{
  "n_layer": 18,
  "head_dim": 32,
  "norm_eps": 1e-06,
  "rope_base": 1020.0,
  "warmup_steps": 238,
  "steps": 5179
}
Each number is 500 + 50 x the weight over its row's rms, rounded and kept within 0 to 999. Layers, rows and columns count from 0. Numbers have three digits each. The size before them is the row's rms in percent of the matrix's.

# layer 6 attention key, 384x192, rms 0.116, rows 188-223, columns 96-191
112:463507582488515501485521443513447516484594502506453458447552563429509443502507519515455543465447523399625495596485501543463534588465347456517459500490497506378465489459463547472476517517485569605564451447436466450435527419513552498517459467532547488504450465515517456496492473505529457485
105:637402548457475502447438485576457491454443484481505411428522447506539438473602503529492394539511530396463540612559586571482488524499567484569502489555534541379455497573425449435481568492478556558466459390563426492525494440518511471546386525485437422533456505599469546512406476510497525571
101:457526483457443544542458521533512513450547413495450512494532553381519476456581432548484573456437435479501524479446528487511463581490529467477485456557516477483498511420506528505576524444461415623503475438490443473535479536557566541583513433453551460526464462613504516403534518517663585545
094:573479425552468390510468553417477427500452533494527448593511479570461565539441537523510533552458450567463492481467485407526458384443533537366488568465432544478565527449437520516490527483520449423495565545512560509465490528496412534449509497459455508640534509509489541544563543432362441564
101:498520555470499578569453507488477534506456505516509492508506550536475465447565532534557522539504538498444491472484501538485497476449437435532508634487517496433529468518528502512600516504471467563443472464523519463523521475462592576400629505504588526543491548465470480443566659578567465412
121:549491427508533424520581513508490461474446496517505507583421479476462536575469565544433523390425543590539454423465531471500478548599531520493453430523516476542451547543453552454422517431505496430457594475458512531510578529528455516552460498441473515469563476552553568523438494400466505528
072:512589495557550444509541401483455493544464496561518510567397532559503497535449475496567552470529459526491475445474497535531508463465461437532615544498405545547572579543496588476550563552595414476527474483520452475554459547621457557459575458480542524447398589480558526431521602511578498457
134:551466438532468462510517548451464447505508538432577509548518442467430566554438557530461492460439487548553479478446582490456458580538516516378428438538580475574443513557445556521403510406558559482426568518501440521491546554494465508511407508449466564441587436563528564470442477500439470518
117:503468490504482435479519548488458473453477508452517517554533405489432555517481553524451503487423481554560518467466573500429464518560515521463486472585587468582514519528418570423438560435538517461406600547515450531500518544502443507567448523454472500500545432567479558459420498456441515456
086:564375576529473509464563615460491464488502485415554499475585420430454564500530512546457472424445498512542528476545534540413435610621542488402412477525552519549398473524430487499424468425493575478463570505490501489494485457473510520569391543472450452444489433552521514519424434469490488464
127:472575496455543535505462463510519527505519517599424463483466604516564464455524450439551470560573515433438474558501396495528538455430494497575582506459392517470520524454615518499609504589406542501538430462532544465540453480575537490454604422551536476501495556366466456510583529545551510541
059:466606443483543485457463460468488492553484497603476448558455589470503568521426533437558523588555518514471502546491384467524542430434507569515575433435379522402479575475542524504503583533496386466554421481544459554462558538557454536520582420523471534504501526482505492469548574458493429589
078:543434433628490446490454490448538437530492496477570556539479449501467558536543558491421434549464575527453502539477546453446530540440492491469461421483565537443436439481489552515417530468541495439520436578593561450477518520532557569429487498410438563458577543518500587522537520523486458520
160:512497501463516538507456489473510572523451467537433472423472571548571473408511438470525521538585453454432492492557477505529559494481439426588527549491460482466508477480542429495584534543448498509548435462538608443489504480504515441441550489506559482504453544416482445533552522574515491463
107:502517462585455518478511539542526530452485472455460488478569498441586483432489541528546413448465536434546513492496510469552495539456502547538467374448452509512556610529469477548448528537570469482616459550571518455516593535555516527598478531485509524558495483494476462464512429486497562531
116:465595472450460552604469554514465563459516527488516479592524570500510531497531492468546481423520600436511549494411511556581448471395524535529549466474535455544603509422475538500485454606433533448479486516447439537468444590495580472593478468457511444554533563407460498470502522514514485568
109:454562472442515640415517510537499530426461517445456505550524466456432499440503402519525487506464528475430581539465489461432435490490511499472599420429442506540466565474624410565495359548582497528551530456531504527471565503492505525476502490389438570500511471445516512530521468493473496540
100:609440485515478481475447527580536403510420540562482512419417413565601517413463544545483557460576436507544468402479553567552566560465556517491392502506440412453461505542459506523462544520570482497587483489485487486540509563437563564511517586513451528529459522536549413480462496506497485472
099:464487504405481505470539455543508624470570566400437468518449479498568499482518486487528466516486588548537532540535620546425588495499486507529496430568477478522650460544488413470507517521377507549473518538448484508527542540482571537581541503527499515552466441555413446474453465579498448445
107:534546480522500461395517499476507484541514501510480536564454479484465502612425529533513600477484543483457449495431432427468536475462536464483591464494456523520542563562578573499553518470571418459414491499460498567560542511612393523441581466495506513488486465505559580504572523423522534503
093:468451517510521452496516538602454511399400526534549518501389432603463525488511500550479404598554475452394546554618553469467466498520434502560518499583456484406447519480557498400446512469556518479435567486570548515546533398579477506475500571545496424539461509514447483517495431506535420557
101:533469424474516585500446566485430405520499497560422583499496483456465499509497521502476467495483506473419486506511455527467548554496442483506554483438484518583417505549571472467595524509540490567405497565510544474537498452502508469424542481491527543503592451476505502531497539469593613424
092:448477437460487468411431398590468455480472530491434455472463490431453514454579545514419527472455575471479487627485419419444509519449566501495524465468494435490503543468462554489549473534493423556576489502531561564418505565556456567535490488455438573396538421474545545453540448477578522477
101:484527529521524510412554588456467572502451563443485494456568482435540497506495497481532466563507537519561452452437505577472441490535367489474555525499508428431531524506450455632486553492500590442508461413458509430516613555571460463558476455485520545432558488478509540610473506411414432498
093:488457431616535454477560450531559423566486605501550522592486466491519434568545582472475485553442520497526467457501430387488584496491507444476510507474510619428521557568464551555536538390522497527538533448475504486530547484547473608457492511543473509448476546568472471505567478449471449538
102:498483487434513517477523455519486509474459529577519414573502484490495421495596519548449493474470525408531482492457476524506336574512452540568565493469580499502421515432479477496448481460407543500482496404470555456411401463579565485626432429436447473518459510506514520465457573547565432599
103:454505531583527431550547441508377588494469511491579444551543512471467517458563528558474499548539514520430411617529501393481455512506464487503496471556546530453501533533598503500426472476522429434553489523483542567458556445516412529488552438526528464456403509537464468436540431432480498481
100:488437417491502585506498527464537496499387507450493454459557410363503526425414498492438474438521504457511587442536538604368505558574459503433552526482428539450401501496528348491530501498494519504521531514537463434482548437471511455550434531447447513478595485472591500576558562492534520517
100:452440541583471515490536522443651462528512439449507484514499480489540464526431519494492500504434517595529615418515579566455581493546496445435387571463488523476545466489479456499493527414484519476490547561553499388564556560450500503451492497439489576506522552531506536547552508531454457476
110:430548630560489524477533553471505503423451463472497484585545503530470483537581470446454442584526506575499555457489437484540555534531508513562454512510574472457499569479504444498424495542370469488462560566529494486470504524469502537450529496552520430536498510488515512479515413488428380530
107:557420507472483506443527590512442542527483484495468437503552553384527510414482518560489630452440550503473593518532485444539501525513493497503402590513605547531573504555496505580462524498541538498565543404491540503538576574490439507566484475496536516491500544540510464527451491561472485422
094:453538488540613462490561447434445466463514525513640577527466532604389588585510474404550473566482514468415433596520569508537444423519537460508492446504425497464466462515541517444397429472456470470469435480526501557513462507456484495487497548475496474494504480496486558511523478500541595483
101:566500500587466410444473503501403402620522520535614426508546515456545597501429515411483555505455547452531472496559585439546505427441501486538441523448516599532509453507502590476505527483552568500540439501550533430523438490523576530538450508441491507490481499561528480446478505539466490548
111:484590466541490563491514464501461486520547573464463435517521560526523502454540564485528409561532609479522507542403421374480431463412504552472521402429468509533638506498500556586504488550558530530550441524535482599465529476548582567510498478449466610491546429530489413462499522502526458546
104:395503391457497422493539444461513542559540433448492416559573516402425495545442617476533472527453513423504462510428486440495441417545470526510451420499503506361534539448507491477498466507513577502421482430574567569494434508628494503463486461530517550492546465485552514542547526491481517540
097:403517532505458430504601450520478488480515548495505485573485471444519580604459456482508521546470580514437539431588461465390540431486561506443522504561494508435498565497532630450514465419534469500494484590514434594493571587523383523429521547489514529505494522485524510501533462475515496549
# layer 6 attention query, 384x192, rms 0.115, rows 189-223, columns 96-191
100:636441515495447471477555470556471529400426511548551575492600503460530484518518471475468497550482564572467513482433505422511520555497502470511485543533502518543493497543419477457556474458567398562431523524466481518497580536515518639623451554470456467528438435490430489441480535583428522448
098:405525547474575545478461468444540434523445399505478477505454565470585404559464557508501411481493502485493409465486494529468517514519530475538592508495489474484471518457510526461411514570538576534589441445404518456541521457472578558471492348495513480550465565530511420502470421407478473421
091:451498528477506480509427497421481422550498494509439373451517536548495504486487489547383438451548507440528498544601464640491487463498471560574469546431509431491510433465496437597413548610492557492552518509606474450544471481485511507443503421496530499525538562465525514558545504548462464500
150:608484488468416477476539499504482474366472489404532557516490443437527486526516551507444457470465501511564550492548565459482504484586514534457420423536569438585510506502446501497397511445507471470440549543492476529494533466510398511514416515492471513468488494584552573487400465441404513563
111:588527407459397463481535500474497549417444477463572520423454453472558506566490548443446451473513446504518530488496472477474508520600457550428468432454508449623495459539510450531416512410485519451497519487551480515491498503499527504575404536510456560477486480496509573430447409442456481469
108:478489527545531533466527539566439477528565534476437509542491448517422520530502469566525529494433542531560438489431477465474454470401526508502470427509473439492488540547482582517526530533539445459553565568405528521514520508484525506492543530420483513554545489513467494530502552509539450573
153:585472490449426483465569481542524433400517456445507539557504467467587431534500514498484542436462519514509565462552556473474512495547568507491384462575544471537499530466414518499426555412520430456397559490446475519511543467532409532481388542447475478486453463663533579488385489458469575541
114:539531525528501410434563567515477494479530547425583518579514425511419572522494489566502502458396507560551544472486540502489482520491517517469450399528502508522489575505520559514477486506509500427523555555387426571538492528542415583526440502468498557525534498545549489489468472500474498614
099:562487472474453485493550467520518423435533482429567479527486500450541440530449539504526553423468505534533534464547551456449535506549539538487397486584562473518474514486424532515431544420500439479412546447440479600534511482545432478488405469486512476519467420587561563454387520404492549513
116:465513448467516540537426457465607514532466490537421488491478572514558445444515469460498561567598458433405483495554483447526522504508488427556545586514480536444495446484568452486584471562485558585459432465570507444520496472478565470441577472501505407486446576484475481501576525554473567415
079:425531500462530497540421483492510537555473510533424468512444578523500557452596430516502524586568539390449465520532491498549484492416459377556580538511527498449527489464573524440615424581502575576484443472543535422529492518463529544483561485511495505474581656392417458511566481532536495406
113:520463477480508491511661466540418443484563519494517553540500386485506505556517495484488513501506528488475467462483476471504460537576488612438417370497537404574462552539510500570452568453516409473538540531438569550552531548509448504536455558493558533534566464483507434506445433428498499594
125:431546534486563622521458453421502546534544479604431492421470565489497503437517453494520494545573525464466430571533462513545530544494461448547563524419458514505498516497532467520597527560474461493572439493529571438466462472498524502447577460493487512474458577420448427512589577545526530444
090:555437606499513517576538495614485559501477562552457427443552463424591554584438415513528539451534437452599544397473373454448475544454507555504483444466499504487537485462538459480502583421386508429549559415516541495477443452483480470474509479414468506493477486557567502538563511519546441549
093:530503491460570444386476475495491428469448450591487518459634617487452528477420473527462503428508564534579446395513498593480490490504501565403439561443536541528462442572504467489528556406492481520493490533442504443451478509566485484398508570572529569420504550515449536534533491524500501460
081:502364481433432450465489524571546540545499532440552411458436543515509565536531504443510540532466490433462507498524496485465481452450492483506518446563423450401566499498533539410551474572537652538463516468559389566460522418544507531603454477463471452464510544547527539470527522473506454525
082:481461521538628608520562518473498468560528515522441489474475510460510502475496434476569459506517538506580417516433435477484494557464441608525586480482521454515481460540491504518452577490436373488658483532427634521494447548524452497399551433427503527525518471400444565556545536496567447497
097:492552600580539491531502543512448503509527417432441559503545370550542558459452547577505517435527494538565554463418428482476511619482534496530467481513477578422488449468435620595490561492457501550412522466468551474493512436550459421481538502471431516481421458537553483633440564479527481600
094:548467436434430487537435483479598473476398549425487465560446486560457550451602472476433527542520402422456583571573523498496494457519475470456483493546484454495517499454542478483524454521490620433383558465544439508560554479586575472523491562524540425429516530560471470385489534539394575524
096:510603481511518519520636517540557503455530469445491532473539573463484413548508549478454500530485450500437474487540442420539473515490589486503487436553451493561518607523567451464556467539512465490531472478458426498522473445490474495508567473464515415599503547480527535510674531526464525546
097:548393556487477557487523449521557460535518502437549434368502475491557470515497537509472495512467441482504547554569503483525446610521506513566464542513466410448422477549448409516401573494525547415542483406576524428533526391391526539498392420553524423546435425628576495451472471544534515464
082:461503524477497453532512592500511537481486485532523451565490484527463634471502496472581539574540481307455503420513475471532478564548474499503585426476519466514532521395496445537521457492589494583464541521546482461510523514567527532568473494576499556509619554472584454444484533504394557539
091:438531520516490498520494473526468509582493594484505541565419463530513514628524428506472549439430478458445616510393483465436509468461585550547538477505571515489556577520504589520577407540444530504430560498412513553514480510522477523406539504445563435364466522487505440500455518557584537537
089:532502465450427528605514551494488451426425508482423511466479377517589376544575424490490530507503397403508514539433440476455527526544531443561553527577461375511473405450493499528495537475414462519444555504518488550583465482514536389551544519489469423469488490490515489492484503434445603510
089:441496540429499428544461572463503492491464499527436500549582507451514459565567486517546464590374486453552457494508475576560533487495513479496468426459534538491570426550557522472527492486597558486592466528366412500500473491580480598518483542512490568567503514461534484508537474557457508538
094:506526483462419504605471479437508528490472504557503480551475442514436517474579507601496556601461474495456571508575517418552442518529464491452530458563496465648575461484502434517573512445582538469467463504534501491570530530547464483478572567493583573552615596459434425518621476562470560526
089:475545461538463432447465544578490570525544587472580423460375515496447563547495411498562446528452513452512503520434419495498525460467494459508566449448506428471615586497543571531504459598448579499519455447456459572515484513514491599584464417444537514498488603471549508486492506449540520512
098:444567467528535521481543452548389565496528627527540562455436437519499536541441465518465470529475485499461490458472508537509499428552456435596491458458465449451491554531472588534593560533454506535486423486473607649509494461441481521514526409494479487496498430461554467611428520432522470530
089:455534400451592497527561465519562546520486497581495547565543481490516420479463514513550536549487500569527542485545451569433575523565534501450473524538549498523514550529468496402489520520478422513506508468494578644442443497571479527496540497429500477430477484381473564597513486467450459619
091:422550550491563473450425491549518542481524525491533434563521525441510669507414423455543476523551572479554571482552549510513456489569569471526568485518531579527477552448513501425502498454575491456518541562514440513401447563576454532498456519509453541482538526528594529462498438506557562502
088:529508470464444491474552527559642517452489487515441569449529474528528389537499463602389500426507500507436399434562465444594495570419476522555527578521454468557450501433460507515559496492453586571437424506433522515550548473458520486426501431491540486616483521510484562508532530477450429506
092:491516489443535605553519526560532417444560459434413532451470487513576529534444465494556545467527595472539435397576478456553438481469461507476599444488478538533491538479454461554505567452402406435570512627465510412549519558440469459446464504446486464590527497509430490483608518488553543414
093:503426606520526612596506504571393478521506470455499508462556430482568435564501528493437544502468455457495483440468488496420483543468519540540523447455482501449431462562515439581534597430566500463509514500509567362465534437483480379511465574500475549536591443544526414553497457488602462552
089:452594475405439414459447474507466539459452547519528489578483569462574499545518433455442434450500454456429518523503533512457574416482491446590536451473511542552443521478591513382483471517546542548456536506519405518519458488486469524562417495466368536395437523527541527406461385457496484488
084:508574424506459502529469566506480604506466510455529508615503568529487533450567505496486489499495497479524522545440488466498508496509451387489586501512505498557574581548561486497604344553457573543423545438426512564515426527630579519597527621487545549488598571435458440488583497524434500529
# layer 6 attention value, 384x192, rms 0.115, rows 160-196, columns 96-191
078:390562576552465527541538510477490423512557464545510513616498539470529479451582456514445444482438519505492492542500511403587513472486485491535482506538547476519544520469505553450491458422461513528462413530490541510623446542397380562499501529577541441576396543468558576496439432383525425492
109:503506551496419541601382479486548469532578480510569492568519540483493404408503467572545419493423479418480486491512479589463509496474519475457459532605494553474530477533574590455514532478393567593528495395457551438596441468488415512516579519510423419525369511498490493528489473503585507426
115:498480528470518564568415584606551421525485505530508536476499528461391469470572552474484467484480462565486507428438488612501507476456519619519481511533489451481619536521566518466521519564424543587544491565522422469488533492509534383441575520472541577538572450455523454508525479600534602457
097:423567486538598496444623415490516486445511462431471464486445532446617577505532520525414456553530515473509518472566494410510462500546417388524507464565543465451466469459436507445452526482527478508525444474541575460461487491459472561477468461511517511470480502529488541457518445416562416539
122:466534524560434483665530482528533424561512378514555522549503553534567454477562493560458452513428506535480468535493476513553493497504462514565432584525545426449501551467574571514477500470464481503589429470505535452548523542421410539526526498574602532521395504508588544496475421489517480450
102:527471457444515575448406572526481521533429576539511431438522461524391489537502536438455534476511508517507536510415538529438487523484593578481546459374479529590445542472515463440580499519499487506483545588512429582469509489598568423479527475441515547507640460537490417500521506606503600557
075:427476465581474479464502545505451493521492383493606512497475488481531531470563508547430407540517605428472550560438561577428458436478487354558499525503526417506527499578472520432473559473480555561495472440546436502565397517494456487452507428507492435490482417516553529407461501402605407455
089:644464497392454543516415495557556554528530566443517466402493530509515376514408574549548492529552446402546534502556494550432527569556487518534525517561467574484471465468510485529516497554581495525594526417482518447464571462552589514487496527456474517535462509494407448493488482575469571481
101:516536509483543463388592430473514460410584641426461455490539463492501457506470500508419498465527443398520410448592475414552466519569454487480524512488524502516451454445386459530513482499548541451408448557472577486501476491476529567475431598509401459576469567501512541593481502451499439546
088:442517523610514514430582573507460441456451404532500537594482476476470558464651508479454476473443532603455508483376535527567469397432540514507437504455529388549546514508452499471407490486426530464413445551507475496557424463488415462472500561508517495491551482474597516484473476455501438506
108:428500447542507429495549372349506547556506473432484497470529505526532640501457468497511503533522543512496492514580509497555482463519425364470499503469488541430457543525579501551438561474521475478569590434479643481490492470470514582542466402555528500404419512547513566493541508481547477480
097:569521541516387553464529510557454545508500483491539457505500576538556438539500558547512428497526548449473517520484512522485480507484460471585474514551608482531482450473462506430529548536546535522499429467450508440519488514465523550497451557458448554558474447459486605448415465480548418439
101:531604519560442500524553540527502439451568532513557561619540430508521420469542448550482526473453454559484505510487489405606506552534555567506455510536515441513557539473417534504474399418433516458407399511452454537515484615493399554456518636557551440530442545471554536559444495459412450541
080:532422503465592485445507441497548555514493606456406448412472516558486448540426519501539500476514468456519482482605441536411513510534426464486517513448469537418496449535478432605473558561590474493611588464497565450469556395532618445472510451480475520482511473514402446554546512547496584481
086:435539518579410540522497594457460428540503450533564468580522513419508562493614496490412466488473575540469511502383560485548433458438529535513456501479582429582562540561563555402502493462438550547412414571466447510542396559457373493496512475494520547568471500480554550446431463464560443527
069:590460503391568483526433408522580463513471596471450501406517524550469493557412495435534516491503392451528450487594444534444561516539510503487466469485428560453487541485495427561508443581501456492612554479488536521433603465513604512541456485511505581522535470560441420572572502613383630482
094:393533509585508544510568547537549419501558447548532529555509526429538496456617467514374482495431526516479502499458535469597497492479507506564439550500534422449564547482472543443461483405397566560476386542504466452507442451454395516468519498576591522472393504464523527504439461463507465505
106:448467601560589470449605466491550463477523487497447542497503512536514519509465437514454501457488503521524410417583491518534536480514469431548369596478529461388517462524392462598426511488460533560577438470468541428598516397453487504476445535571467468501431464484504497563472534477427464436
082:418550474563440499520497590519472451477523386476542526566492551427553516465598494479398475487497592508496544547438555500498489465435500505582531495528572459546561561540550547363524491489495549544462419569510443488567420556437423520497509488576548516500475484504568568427467456443580431492
069:378520539520452533501503579497453472531421442571553468603533523486546537546553478492418438483421609562458478576429545461519452450461516513506472502461596460602463466516482552460503459468557506510411393528545461523554441503427412516504473430527574518565513469529568583439473484413512450503
087:527455512426585526534445491515547579525467557469456416423433470535512460505469531494547506553565444450492541507564477489364518516535465472467565474492414563444497479473495443527527518544566467473573629429530522459460534465597612496465525497417518510447529460534389441551571534569506591525
095:441625474586463551590544548529484443462517417530518495594437474407544441342640519587491445530460483531486513515431465417509433491528492527535543444597495415506570513430535510437458425440490495509396502555546561543480483572436442531442542567488538483524532533462550513474502449443589445546
108:449548495564421474652467449471542431479541380529497548547493541508598454379571496542526458527422445532504466557460446495526508497492428492536480495624453473452531501437576550476469466440430552521531446453494605497529497538430418531539554527590504477487416520479602537513482446493490453407
092:546467525538554488399530527557441540497577511464532534447505509490464483547449509526411503418537521379498462427552546512540466490466510466566461555505547502553487411495425494431547560547518565547476411510442464414578430485487527524424479576514378539597505499464478602500426481479511392482
101:462482465429489556620371560508488510562452470519531510448450528449488572478519531470475461549514526510465601520441552585412521454458566533533553494522478495507552461544597542437517476574494492547581536521583392494455545510492552417489567481496595629469507463496468467416548446584612593476
114:482514529488516609508438613576518424477487487536471474514390591438404418452565530450480448484499454472461463420420485566408519473427596585509481506519502469541580505489520464459522525523406506563458471546509442507501470439529506379415578477474453522527548493452478384472553475547575546473
084:440510466527398484555494521519502455509485404511514539587438605465571455466564481542430436491447559509472537546443528488512495479465523468616454545549579421530523519558529556430498498472468474556530427509495499500536495530404400535508498472533567576539422474471559555417445426471551454459
072:490493553503580466494498360472605471500512513448457462382495522536459556493479546482546450502516445452503457459575453568461475442447464437463506513459445519355519493453533444558448544602498572508626552412490579392464509385488567428524490513520485531404517467523440445547596506585512544501
099:485517481545533436448565449432460537479469497469501512476521427526504635597455402418500575518541556560510468610499498435576495491551473488499543520373519475548396538512492489529481478495566433367522536543506446528489563620470550549595411516552534567469549509532527545489518529448427457513
081:573486509425584527459461495547538502424546660505483517462486502453403443479478481475550557481554358503482484388535459514527544568542513562440543481521443568461522508450453477570557484483453487529476569558477511506443532483542569465475518521453458500501544553497454429574532528595494592528
082:596425500392515549522438451532550533508469606459493524411524481539407481536438483449564551529532381476490472490515460512443548568487523602470543463457403552493484496491503434562541475564534467436534555526510471513422608496531596427517520535457468525544612495520456405549575541577432597494
078:456585478544446528539524513532505455506560361477547540519482556456603472489568490559402462538450522478476521488465549491528506469530492460587425559584595445417525496501514510467472478512487506599513382464506479417523466502458459532453516461563546526504388478494536564450442450422532428460
088:501460523503518576481513521502569462553476526555415531485470475420503377539512514455546528426542469565491491564506458543477527602475553521477472489506474520555388443559589505433543619423482432607457554548561401532526538495552473445532505448423494497550483388532485521493508524397628519504
092:644562481486538420523558444508421587381515503539522469552473526580523550478573503546411506523553486455479580533575530428471452417498509588575491490560475509475532500509456492497553428551510570461478462454505577553513461497484515459522464536617540520497485548576492413429476524597448426522
088:539496480493549505533543558487557471463436490513558513462499461540472554436505557543529525455487489454511427504463549456534474458551465477527563472465542526594466390470524393502533579547601602522506462466461535454495559452479526424450535599588417566505580534493508506485493505633433542469
082:509583468464553407415521504432423441544490581523512486525429551472559398503499462520511462501461534534532395518481522500593542501510440501520427560521482481500441488486481522462530537520425382564449462451569446568537554449477509549580541459481564508540555518491541465474460480437419530518
093:419416495494444520480527518492486545495542565497525529508538566502480375613402534462513484505541595510513469515472437577522548524548418497433470446446501474460488551502460465601440507490398455537455447473430517486468483444523516428569473477491515533501540518451510516621450521416456441488
# layer 6 attention output (transposed), 384x192, rms 0.11, rows 160-196, columns 96-191
082:422495515518482481423456537531378513525454441400529404501541433525493555524503491569517574529533522448480552484496584481490573462525521474472516429503496537482488512466456425626545460470582378429440623506506467532414551501600524514528546590546454512478571531538416572475489576494488452584
120:526571540566486472462536516535478596497412429396526428491545461382456515573486505554581551561552428478524509422466531405535428409522366437474617511494548489513549505504495445558409499585583428449425554388499469510460483542561548469560494405490441517495562536500457460503525462485444505501
084:516550503522449424524481405427436526570519439561485551444561508543620488562481505469536461532491451498463454513495486512516402475530560414482564539491425534490512418503488498563412558482551502510441467400481549522468466513470477470516548381421374465486400487527449420387560544466493503487
097:585405579453464537582495468472506467510453559551530522456511515585443500486479409511479492462507492491464583648609459562579523574519575579564496520457488488487483502442477488546508467472439521470528492593494467476439570488597486469477463576540575522529474519422520541566500572526571580602
106:481513512535438409469504490473375494536467413425551463458584442561530506540509494483568547481510494525479548549524543503513499557525522427408568526435484566467543477505473459517504460502594459407476594526519457501340537492688552557507563512544500516464454460559432517439561600490553457567
104:516548502522544497485509494505587460517612540611511565511424528507519502482507572418481434526414499533548380475495493558474431484469471512490473522507468433515481496631451509456485594482467592570528437541540527470571390455328439482593532416528516490553461518551559467440478407495446432452
081:450550475526478455522588428453449520625445515490527403483529438541544463501481430500514537417557560512526545477623418478421520467538531445439457516425436599509485505476507525543520492500512465397438461479483517527373487568628556518464482530518521443416548477504405552468532588481548510589
090:536539538508495549596487478488548498447479533568511550493520556450487497534525494474512411549432467522522453566441472462583414563504481585551526519534517447537489521512531540360437528563433591611537429489484569427588468433410471459542469363476598512562440501466607428501558431528551486459
095:542435555437496613515381516579506483445476484508462510521477573537425523527505516528500522501460542483548485494437559491516596567511560604531488447507555488573482556489465486563511463478391429613554548624459418500577512483477397484480511583512538576557574595499588507522435547540500497481
089:411497463545477473513523512495430520600493477509508479493512409558552432498476507536516550469604524434422571499566418526370522442532534390425480530507432533518522470464501500609556473495558423408474563459551483565381495602614524499478538524451424470362538433522394546503520557453524491575
101:560332485417522438446546572519421501433407497479438493480518533479517490547446477473432530529520484579505602545519479457517534538506459502550507512516509519454521520451407506425524505431488514405518504488522428421549594388621420531501485536561494463581507526505444538625516573515541516536
088:410550543553488567607539513463492467548463558478504454446499472544448445444561441574529585470564474442465555495555469449491643580533524532505548500553501487568501584422563516590519451526445417526472523548476488472423510547595547513470524501501589546430576431474495534481513529525595517553
089:462504537514484572427428560532514505521441383415435450480524464480468526519514521525545540537524495448475539492383509543453451429499555485405411527500513492534517487450466436563530495592613384489500610555558496542383497526473593489456524561396453471496551508580458548499482556546444440481
075:582486498392510547597463491465521483407477528564505542477490571488506494562486474432483378566485565521497508604450521514562460575490525545581558539504483458530473529479533570386493548507405577590545377455515524482587534472425425457513464443456501542528460519440552435528544441478579579367
081:411497469563487423419526511502415510615498469425522444480522401545514556453513504556501606482500486460507522422569499501425575453539484453416495461510456563470486493491478466622532488457567400405421603527527480534417482562621551515500550580572474479474580496579432585465474572511461442596
076:576479491448491443535464493487561480440567521519528554513506570442476533552477575415551424552448474585503456544422535541560407535474479577537534482494587424504544498553527536376446532488540617563519489482486472459589496431411498548526496452481497543566405447502598455501504382514487481450
103:531469538520451487489465499492394481528448450502540460502598444556519557513478502495443483537485525495442594571556493547471500517508524507413518466482391572483483500500472507548559484500572458436472561532521496503380594534601499475521612555516434561534520541569409517453564583524528473647
106:531478494521453478493425484527438491471474448505559435579593511490549578545481513478462487563477548550469593554462534473468536569503539550472519361475477550446537517477520515453573483465604504446510539475441476528492606515622473534491542554519469601556509548483472478476532538517555453601
082:434522455564459435495530515473456509613479477454520446468530408583530460477506463572544615456515479441433486460577495503455561460519539415434463530484463563493510474469508469619502463470548411403430605510500515499410501508642567543435563552521451475433531441558444565441487621553484481604
076:399487470530467472433494494534408472579515476429552449528442397566523538455488514515518554474502540450486510438508581528399601492477515415477476438494455554484469548471463477588606514458530398457415569478539470527437492489572526497532557595595447494427590499563402588459484540480511407557
088:541525495437496534584510490434573489442483536609518560517487577483535481505508476429483394501488526515517496593467467527556412500504518488550498578502501419507451476522552516395435573540442581553520359408515584514555479460392462441539439445474519440520439523432542439497537442476512562394
092:495493506476520539501511510445480512577440481464450465423490456562485439503474413530534547458592535392499569517561507530515446473517552450478490621433481518571485423428419450673493457522468416474494537567533504536351498556532536454466532551454492469445502510464463512550475587446508573488
102:469520492517496479427558586543452529547468445354471459478530456473447418543522488543519556501590446483477559517541518441500474481533478434425558528498584509545587503456491447600472401516563420428513622553511464539453501556625571519433509470398482539441527462484382480512527536463533490561
091:516551563532474595565471459571505523463545526535465494536503531540536474487542460584531529479471471473495478429552482438508658546538584540508481389556471511524512547503585525559499439424422458565510545581360474533521486561540426494465497522531568517500517573494499480418451597530519464581
092:499562469528499411540557445446477509575521490572517594437572509547602413489490493496499475472494428535464437509541431537514438478552520420467472580560450484448489460527525497459431547453507550456468479388459636434501429440513490553509542395523454376512384446508471450440566496499508532504
104:554583549599543459571548496463534516594553575624562525455506514510516553500522522514551460555532495477492485566547436524518378389490434510492642555474438490523510391541542517593425516530542549509516467477509518480426412545472469452553539373491512484463485471494542439465569468473475516548
085:425511521581468422509551501463429453613475463438576434428558430543516501505530481535563574491494471476451531507580493516465531539490531461444525524465465576492532504485494491536551482449555460441449576528498499446360559503680562558463598500548528509447493451556452553456545598508570435620
066:650487431416448453572509500489519473441423521582536610522497527479510476552446485403435432555546513518492566643502459519601436553504490517531605574475528439495521461467507578474398514522465548471518422464507488498535527489534470467508475437394431515535430463417515404546532480456511606491
100:429441482496506421425475527550477476469515511509468522567523505529499465424546523522463540413503527643496482514498459560471573514492558494524403459489495540424491553530471468440556501417502506486534451532486543493613536459493515631511437611580541436448504497535484574503489520582482499556
081:579468536442558548504478524495616531453514510540428570523507567452504515523508524502505453535501454468484442529440467487530434408501479555546458508543524385532491470516518495475403527577472567564556480436481530518646477511363396463545446440465519497556456534492569428534484412485439538392
086:561545500485517514511474488480608488428573530561479572516481593470478486503502541449485454494470460538546427496413507510544435475486490488539502526516556402488517502574480503427428532513470580617546424497480543518617453468331454504535485427468518522535412521465589431506488380453451510385
087:501488519567418467559549465500423474595462468493551437459569426548517518512525458557549512466497489509436542540586485493525523574551521495436501494469470584498487507441516499540523454456555464445456532533480483451355557517679546515488542512558530498470494472520433528477548581538581490626
100:564474522553518527529470488520471517558446394574493596433468415587535462573429451479586497452548608470390465492441542513557615562466562561592539588500542457485428433514431450462488567497455385557492485577488488437497430529543482435476523555489534477556530466448465489552459599462556465443
119:580580467501495418498537473580635498474558625430449450564576574509488478494530545492421524550428438509473547497555477432495445411482489541454501500474503564488504576464532565548538452544507594482472504482548450500576510502533546565601512524501481488483513542548511493361528442499433541504
109:603472439449469420592509483561524506462490528457510444519535476480510448407576518584428503560442437467506485509491498407492417488532442447481439454571454605558539510463575560458521525497552614535397555393556433518613509438554500554517529548470480443467538560516482528481509507521431611556
095:441528555519589542448371477471432512587505507557498465428403507504485476520423469508537535499557624451561378493526559547564533582530497537542568526493512434473452498518436440565492529578470397519614460506554588460483539482510495478458493433496567504537556570516516518519469497436549467457
105:458444453550492513426565536417463590490476508523574489427535480490548548514482485523557637523505493526495566479527562566608446449515528534521523544467523554357485413452475524584462589474460527550531487553577540443379450487495515531457554481557501530582427484558526489632457534524532494524